Weights of a small transformer language model.
Size: 21 layers, width 64, 1 head of 32, MLP 256 SwiGLU, vocabulary 1007, 1.27M parameters.
Training: a variant of Muon for these matrices, 83M tokens, 5113 steps.
Each number is 128 + 32 x the weight over its row's rms, rounded and kept within 0 to 255. Layers, rows and columns count from 0. Numbers have three digits each. The size before them is the row's rms in percent of the matrix's.

# gate: layer 2 MLP gate, 256x64, rms 0.264, rows 33-63, columns 0-63
# up: layer 2 MLP up, 256x64, rms 0.253, rows 33-63, columns 0-63
# down: layer 2 MLP down (transposed), 256x64, rms 0.0571, rows 33-63, columns 0-63
gate33 093:108185188108156109146069186095150151135165125152110168107090116101157101162113142092158129121167084101079099153142134119201179107098173129143092083131080143155112172156136172087086124134120146
up33 088:176078169074111107192130140156163176117185150090127110118086137161079141113117148092181094125123106109134115088163097094173099102163094107124130080136165138165177122161097160146076097150155169
down33 093:099134125135157141126139098143056091169103149146153152163158119128162172078131110169108145119148165160189109142103123148145185145100128138180108086140144143103118219178127074128178121111154061
gate34 097:139073163137129111056170135088134159168152103086145143167160126119111164099070089077150114138159159128163171161163085144152115175125109101179146090075136150162169130109110090132172099089079114
up34 103:137085101140131167128151086171124129121070143108089122086160117151153196081185149091146125152107112167118177187143064154158160124107081155134176100133144111155175135175149107134112085080148164
down34 104:076192108115143087142150163089112125106044112143137141076098102114167136147168091099144094164182166161075095122163147108120141108142120140144128164072166160177152192104130119124086102133158104
gate35 080:159117119168137118139134102138134091152091170100152082107102097123153078181101143165204109174143091090085117148113119077122166170084130129152135167059144123155185109179130135075136115123079168
up35 077:128198170135133087159130111104123155133161127177131127119106144133180134101145192132034114083068114177153152048119112175142127111131154150069091121133096124120123132077100127087162138140142105
down35 061:130171140121090125187101142123130150097142099172186116146123142120127153138100089087108126106132094128127207101117066134063099158107085104107086117172084174141141096124068154104152113113075191
gate36 099:099095157114082136083115190103068138133122133159107165133062164130107147065112123130089135130048166148106072136165180171100087101124130099148114128102153149119110115128214107124145090131104126
up36 096:153145129123117098168128072117135135146161156153127091108201138100150074093151100127155117090163122113101198082128157095152110163139116154099148160120138051127077176108051132141118196111152141
down36 082:088117112104163070130086073186179126095094123112089178131135122123140131157090148157118101057127057112163108106109147111160131129094128100127106134095174133116143105155168134117205086135078077
gate37 101:102109134096116088104089111047117166174124121113106099133143089087126162106084158150167192088124150146137107093142110086158102154165132102134132167089088121145139152106132185118086138052060099
up37 099:132062145094101115118117140133143169140149107089168081126129138048107119138141077126128160185163100164159107112146129139148091162175184112119118175099177150148112189137178175116085124086079101
down37 098:154148085115095124078128148114116133108144138099119114177093184119059065112163135127122092140099123138122155123112128120155088148135064078136147114137205067145055108127135113056174155096107118
gate38 111:153078107111116094132140135095158109152160084116101137103124153082063140151183135151153171115176171110130161126145212101136182159102130153144119182166121150108096182130124124159104130108039149
up38 115:136085178124186196167127119071131180130147144125122185096160164156138132068101119115085148201139116166093113106126124110157133142128145141093144038130149128141118117150075146073123152131100164
down38 106:141098154087177103093131168141170134190136137097144179090132115118148137109141187107122127136124122138135160072128181132152097069127163192083148132034157148182175119076113141112119158138114122
gate39 105:132133133144151106143155112113130146104161063118117093163110112128126081107113085142052111165123126170122090146116126083128095054125107088168098151127180098164149149116058133056110172076161091
up39 105:164172145183114155111123122140100087085123130115130079168147155151158123157135173169087169125125178139128117068146080104149071080159122111119077124115117103083091087109074179075105149093084138
down39 111:109131113119133194109110114189154104040144119172074124116157122174126132147123095140166136148071204136139121095167115120134157075108124049149107144089162152138124135114114191106129089165123150
gate40 080:177162194161079141082151122125172132126095131183180093116102105096086156131122101078071116150127183098153162112095130136100138169139114120093091176120121157092143164158153110092184157155141177
up40 084:109086147064112173161110151129103068134079127122123153069091142160126163144128169094130115126185090109081108135147161155161130107166075118097149096140212099120067141133083136100135165100155098
down40 076:095136165154122134077104140105099166143076098114119094150158080111087126120083127108073104147098169115133202142103104132153114164121136123145111139074082180104132198189130106098156138188175164
gate41 098:125150178113092145126105116041176165111095110159132187136093181156140171139110141135134220121111147123116143119133105089144124159165100062122157165125132146176155141111141198086137078121129129
up41 086:109125091165129110171129159201093114152172149101118079116162094096171088136145138097104070124154077155074129097125168137139148110093157192109092145112130147103109121144161045145164180145122100
down41 093:082092141139125142115068099088100112106130143145074181063136172134190108099158091162192099139183125148075195146096134098136171096170110113131142137106149128108168168109111155107097131095157124
gate42 073:130173145083083106051080120177137111081085117117184162147129129134130162145127065130095099119120125123192111125163101171179081146121201133160155146094148128126126109154173167140176099133132103
up42 071:125143105065049137126099088117171087108102084128125133126090138108131135131106102131137105158117168097202120124167120143181095114163201156115161137112174056112089121154143150143163115179170158
down42 075:105089154177178100155135114136125106142107143136076100157108090188110091099109098154074113176135152149100186195120189049104138116117116128087131061095136140093131110123129114109091153120141081
gate43 082:174101149089160098144129113166160080138085128153113093172148176202128135105135162126095052151131199126154162078127147124154117170084134128094100172109135093175102139108161145127148148100144191
up43 088:187054142133130125140108127123176064141093136168121160190122161190145125126174144121160098147136175100125138148153168099145097115061107133146145195105103124138076158110171125156094163161126172
down43 093:110120091135199159129172117101104133072101180164111140146200132118154100100154189122113146090109154134056110160083119076126160195181127133095141165111131122152101091119164179150130117099127125
gate44 095:131053148127118136104094150142177108162098122091160031197137130138134158090107126156166120122107138112172119153136124118160140134102125160124123225108112122132126115173130184089176144104102074
up44 102:107048146120120124109132118134160114158106114108131072146094127132128136103159106153175113124105129158132158130087049128058172177138142077154101188080109169060124129123166121150159155181091117
down44 102:104100139190098127127168146107077147142085157153127076200138132174129128128105128125176095086066141101181173160080107082102167127152143101147111149111111132145112116186121118127168134172103054
gate45 110:105132156165174134132111173137128101178166090141145116085150140146133110087047170134161142093225109113121050146103181135115140065138135171123108138162090112129136118146141159069127141123098134
up45 112:098121072096119132080133071103164119164134155164092146144146108136143126095108139123104099054113119123156100111064146077124134198107166161174133156064126118158096163087185135085148153128076130
down45 118:129109142158135097163094144137202125058165117131156178084155098089099151083108100107116163141141128167151161137106139123125056119179173148138134170158174138068149144116063137142132100194127136
gate46 098:125163097163089188088161131096149125153116139086158146139143164142141098094097121143128097119149110044117097067138107085136115059083143065106069129097178149123150140106085150169102136120131078
up46 094:135143144133205134139128157113138081147106107147062178099127173196141049098129066124152092122117115122149096108111136088135103107104160125104098098124148146109183110114174173194139157171095120
down46 093:136152124122104170118097117154100110128095134124112112154104132189093069105141224157131115130100102058130123094121140172148142135189137103076164123160198081086152178108076103127117120127090129
gate47 112:093131165089154111104186167102138154092145153108127200100152141119100126160130106126119142126158120151091131113122131156138133108126111103152123147118169238162183183135130107181190127050108147
up47 109:104228121156055165168144137157136121144111124128114116101133104202095148158153115098122164129209104138157091104140089144135124095092125047131140149067117132152097087118121142113142138160154128
down47 106:146126143058107093139157161124069067112117202102131111131156158119165153165123078107143144131162131127099132162137122163151151103135086107167085192154143193143144189161122113163179177123118102
gate48 116:145116135167175126173127163132135135170129080111147152121116121116107110179058151156148163174151123154149107132138120192139116169141107048088052079129164122171184126101145143096144112121184089
up48 110:123153159158113148148075120109171101169135089130157090148109129173094146203109172184192155180159147138162108154133131166120113069146123151149126078172151101161200123134144076122119092122164125
down48 112:146099087083141148114179134093101136070108128103090096119109185126176136126179087080134094113108155067077118144101102138145156154108088171080114110073062152132078104134108143110121122114103188
gate49 104:137176111141082039128163146107193143098137128095144107135127124140124102116147129115079106069160155161156155080133141127159128119107129144138151185129133145097143058107152106082167039074119103
up49 101:119172133127097112106163149122197070159079114108133112102078111146124157099184131088074114068167146136153157111121164114148136142127143142115108171166119209096122098144132062091182107106084117
down49 106:088169135096066098168138090158111125107131128107156137178185097126164057107108079081076101092142194171136180097154109106139159108169124168121146155155117121122112059131146138140154090096138126
gate50 086:150128145066080118140167097130094098159100124164126123074065107116100122070108169056063118153117185114147150110149158089098143098152183165151110105126130104147072133112122111103076108080125142
up50 083:139059097162111151105122129156188129173134133057137145138221104113123115138188105130113139143113131115119169073134166157131113141077136023138138093127110111097102110136153169141112140116114086
down50 077:136119147141145165162145065147140128115093062164094139128103067098143096112126097086136136192165131151155160156131139078044092092160167149191118117157107109137102141089115094131069141135089157
gate51 102:137192125118096092145112064107168131168119134124145067142128086177136156124139106144127111159050115148154146118176108151106100117140132095193203163130139106168177138121103132181114072089121164
up51 089:149203186119064144131173106092097177139110169121109117112170104150141119058120126122191125099092129168151168184157124161131142150106109119135192083100133091104144151130156135175116083119114171
down51 101:127112148118172085135095182075129144168089157064126141175164104128140088113126143106147213093119121140121130145154149151151178146146117123116144100118117168068168173042146164093157152112087126
gate52 089:076046106156142116092108130132103163124090076094131146137116119089109111126142091195148171199109160169104100135154137078135124129101114076087139134110131125077105175172172140130151156085099179
up52 092:113122085145165144120121145126143161086091069141122127159105127108145137111128091167154090158150177156107144185146157100108138095131117057145174062128125130075097153166167105175080115076206128
down52 082:160179154092133102163139092165096088109171148177100115096183113176067138144106140126147151051042136109117084128148093139127136065181092142159164131131107125113120107158097120107101100159118139
gate53 112:097078125131154071128104121119134119085186082064167127119136140127079119172091128144133077120103107188164160113111139160142119072137068143120111083184116132140184108112102129144160090084187155
up53 089:145068176162082105088128177092121129129135134020178129132101168102113108124138091121157108140084167152092180106079123101153124131117143171134101080130096135149148064089122106151120162109157156
down53 102:128156112161088192074110143169157152114102158204099141170159144104164147101129112060139161110127155095085076108142102116110123141084144078151137142085120168125107140098076098145135117192116183
gate54 088:161080097136098136074138039035112135128173136158099139128120128210134097141119104103090127111149178099137147154117136157158116095189119145114124075163106113132133142136143136142119144143119046
up54 106:076193160095133155153129208199097092160105141123152104152158143065108157104124168114167150169143081136108096145156057119108082120106154095161115144095153129155095113084134127136177111131142144
down54 102:143101172153113151076191146160146147185114154109119146116131211170152133104111133066169125116124088150127202100122154153090168150140144109118157138116157120082132098104126108119055080130153184
gate55 100:081106168135133119082138182140140093156115081148124122144105101165171125074119097106147139230180091136130098126139161042124120136130056111151144122137097147137137087162138131152079148078118120
up55 098:064156150111141118084186157134144091157120071098123130188131089107176155080132128182192132132177093183152117089147156094126113114109123164118132193147090133136160111075108142135132179099160120
down55 094:161106073146119115200101100138057183142142163159113078108121123150101133172135147083093141140118111087127104154113103205171125118145111114106164080130136063100104125148102101136178101168075149
gate56 116:134099123123172073100134108083093173161155106169186157141153118138126147128099159090086123151106173124105141077109124117100236118157146151126051141143111111114150174073103090130101129135087123
up56 126:164169148141098122163165182148162104130131159141089133088130146065105106122141053185130108094160081133151099099135139143174025150086116113138172133126112133139100091172149171131172145105114120
down56 115:187192148118175159141115112057133188112159068128150112116162113126117104160080135151143149112178078126162101165150094115131137122126153166185131129144154186140142117104148164045119147111088110
gate57 108:129154128104159150084043168151182102167106128150096157024135078132108120145143073084107134106102119101151109162096123141100116119093210136150137164161159094108098115129129110114113157094116131
up57 118:195125167149150164101045173161200127137099125149058149122155131135123142135177139105082122117103073137177117155150103186127091113123160131108170140143119150101117095121138104102165173096070124
down57 112:114160153134106179086036192113180115144120127131089163116105082103134109175164100110107185078103145100152113158118095146112082080117175116098123187145109113111121118135085175151108150111157161
gate58 109:122097151101095176116149125107097174107105083091175152178115141137100152182126112201112121132163140143100110052136172132141199108119161080114118156150138076112106175092152146140091175140171153
up58 114:120085110091067065130166100091122124149116135151130159163117161110144186183101084129145136120131154094099158112112142157091168151113151085069127094122120121097117156181192043131115094132172156
down58 117:152164153051066119084164127096064091124098151090128135138109116073089166165162146124155119116161104116137177124119131165073101117086184163089126158114086099116110161129131112183119091081142143
gate59 110:160112141151115142184143097104126076161121111119098110178083202099176138175126099178094089104122167087099133138167121142145102162082147098114055156149096068117146127116062119127133127155153088
up59 093:094151202112164094100146151105099137101154113127072152044115105149079098118149169088132112139116155175181104158142087125075150136103117136117171079129110106097121162160077076105180113131112152
down59 104:109088135108139085115081151157151173159141128151172137140141112155112088130089134078088101129122099090125120123163134135198172063190101211196109107133139167141112164151148102080127150092140150
gate60 074:115120130178115108136200126143142182158128122103129192109158087154089103112155124110143125103172157161138136132152156182081151144125086047198154155107140191097137105147117141130125145084127056
up60 065:141147111092089151092115108097102098183103120161125114145060143109136147093148115065108130145144170142126121095100107037129120114128174209141114153099108168131110127157110072136053102094110165
down60 057:143157169108152131151172099147091108168100127154099096161107087133142113101140124066107137129155156199108162090180121084095131106085178158151162133109090199178071135156100078091120130092113120
gate61 112:120129112124109154125158142169115164149161113095106188122145107093093122183156147132106120083126204136078126119175175042160179104109217136150129184114083120135098141144156137121138129108137089
up61 106:130181069157121163106148129156107121131148070095148165121129071139150086151119099102122166095104177134132077130091173047165165111120226140154128150103123138148145107140123159116148142149064114
down61 105:111108161068069100092173110083133136121092198147160100144133149209120102096144144106164137144103136146147075089092107142105035136153103145112149102114113093166176150147138171116113141165114126
gate62 096:125161182133109156091140128140120084124226154097083153125127112177121113176116151126154129124226186148138161175114146143095150143120138106096104112178106151117099113154169154137119123057114155
up62 090:176142151094088140111089114131152062128150122161088132127157066126133086195118146130134124116175144158154165150165198154150110166132118102138112105132073174132119181088095113198156126068101128
down62 091:109186109095116103085157113081142129073128154104152162148214147099145149186158149107123133101122125178120092136095098120152083165084117163162129132125150126105100128117134217064098163127172127
gate63 085:142197164123101135125132119133141170122141134183144153162142159122066123106170136156049137204139091091074147104122193095110113133038083113156129103141109113134104149085120122102110133119098101
up63 070:146170114101100167164085103130124146076141144190109166198062114136154139100160160133088159167069106078085125085145164103123081124061167132133115153112108140120094168081113165110110134144132119
down63 059:069130079108115123145106102106145095047138195158111159133105089118179169151141107069127147143111166072138118150113060112141104099120193112075074175102125157120098182125147134128128135137134120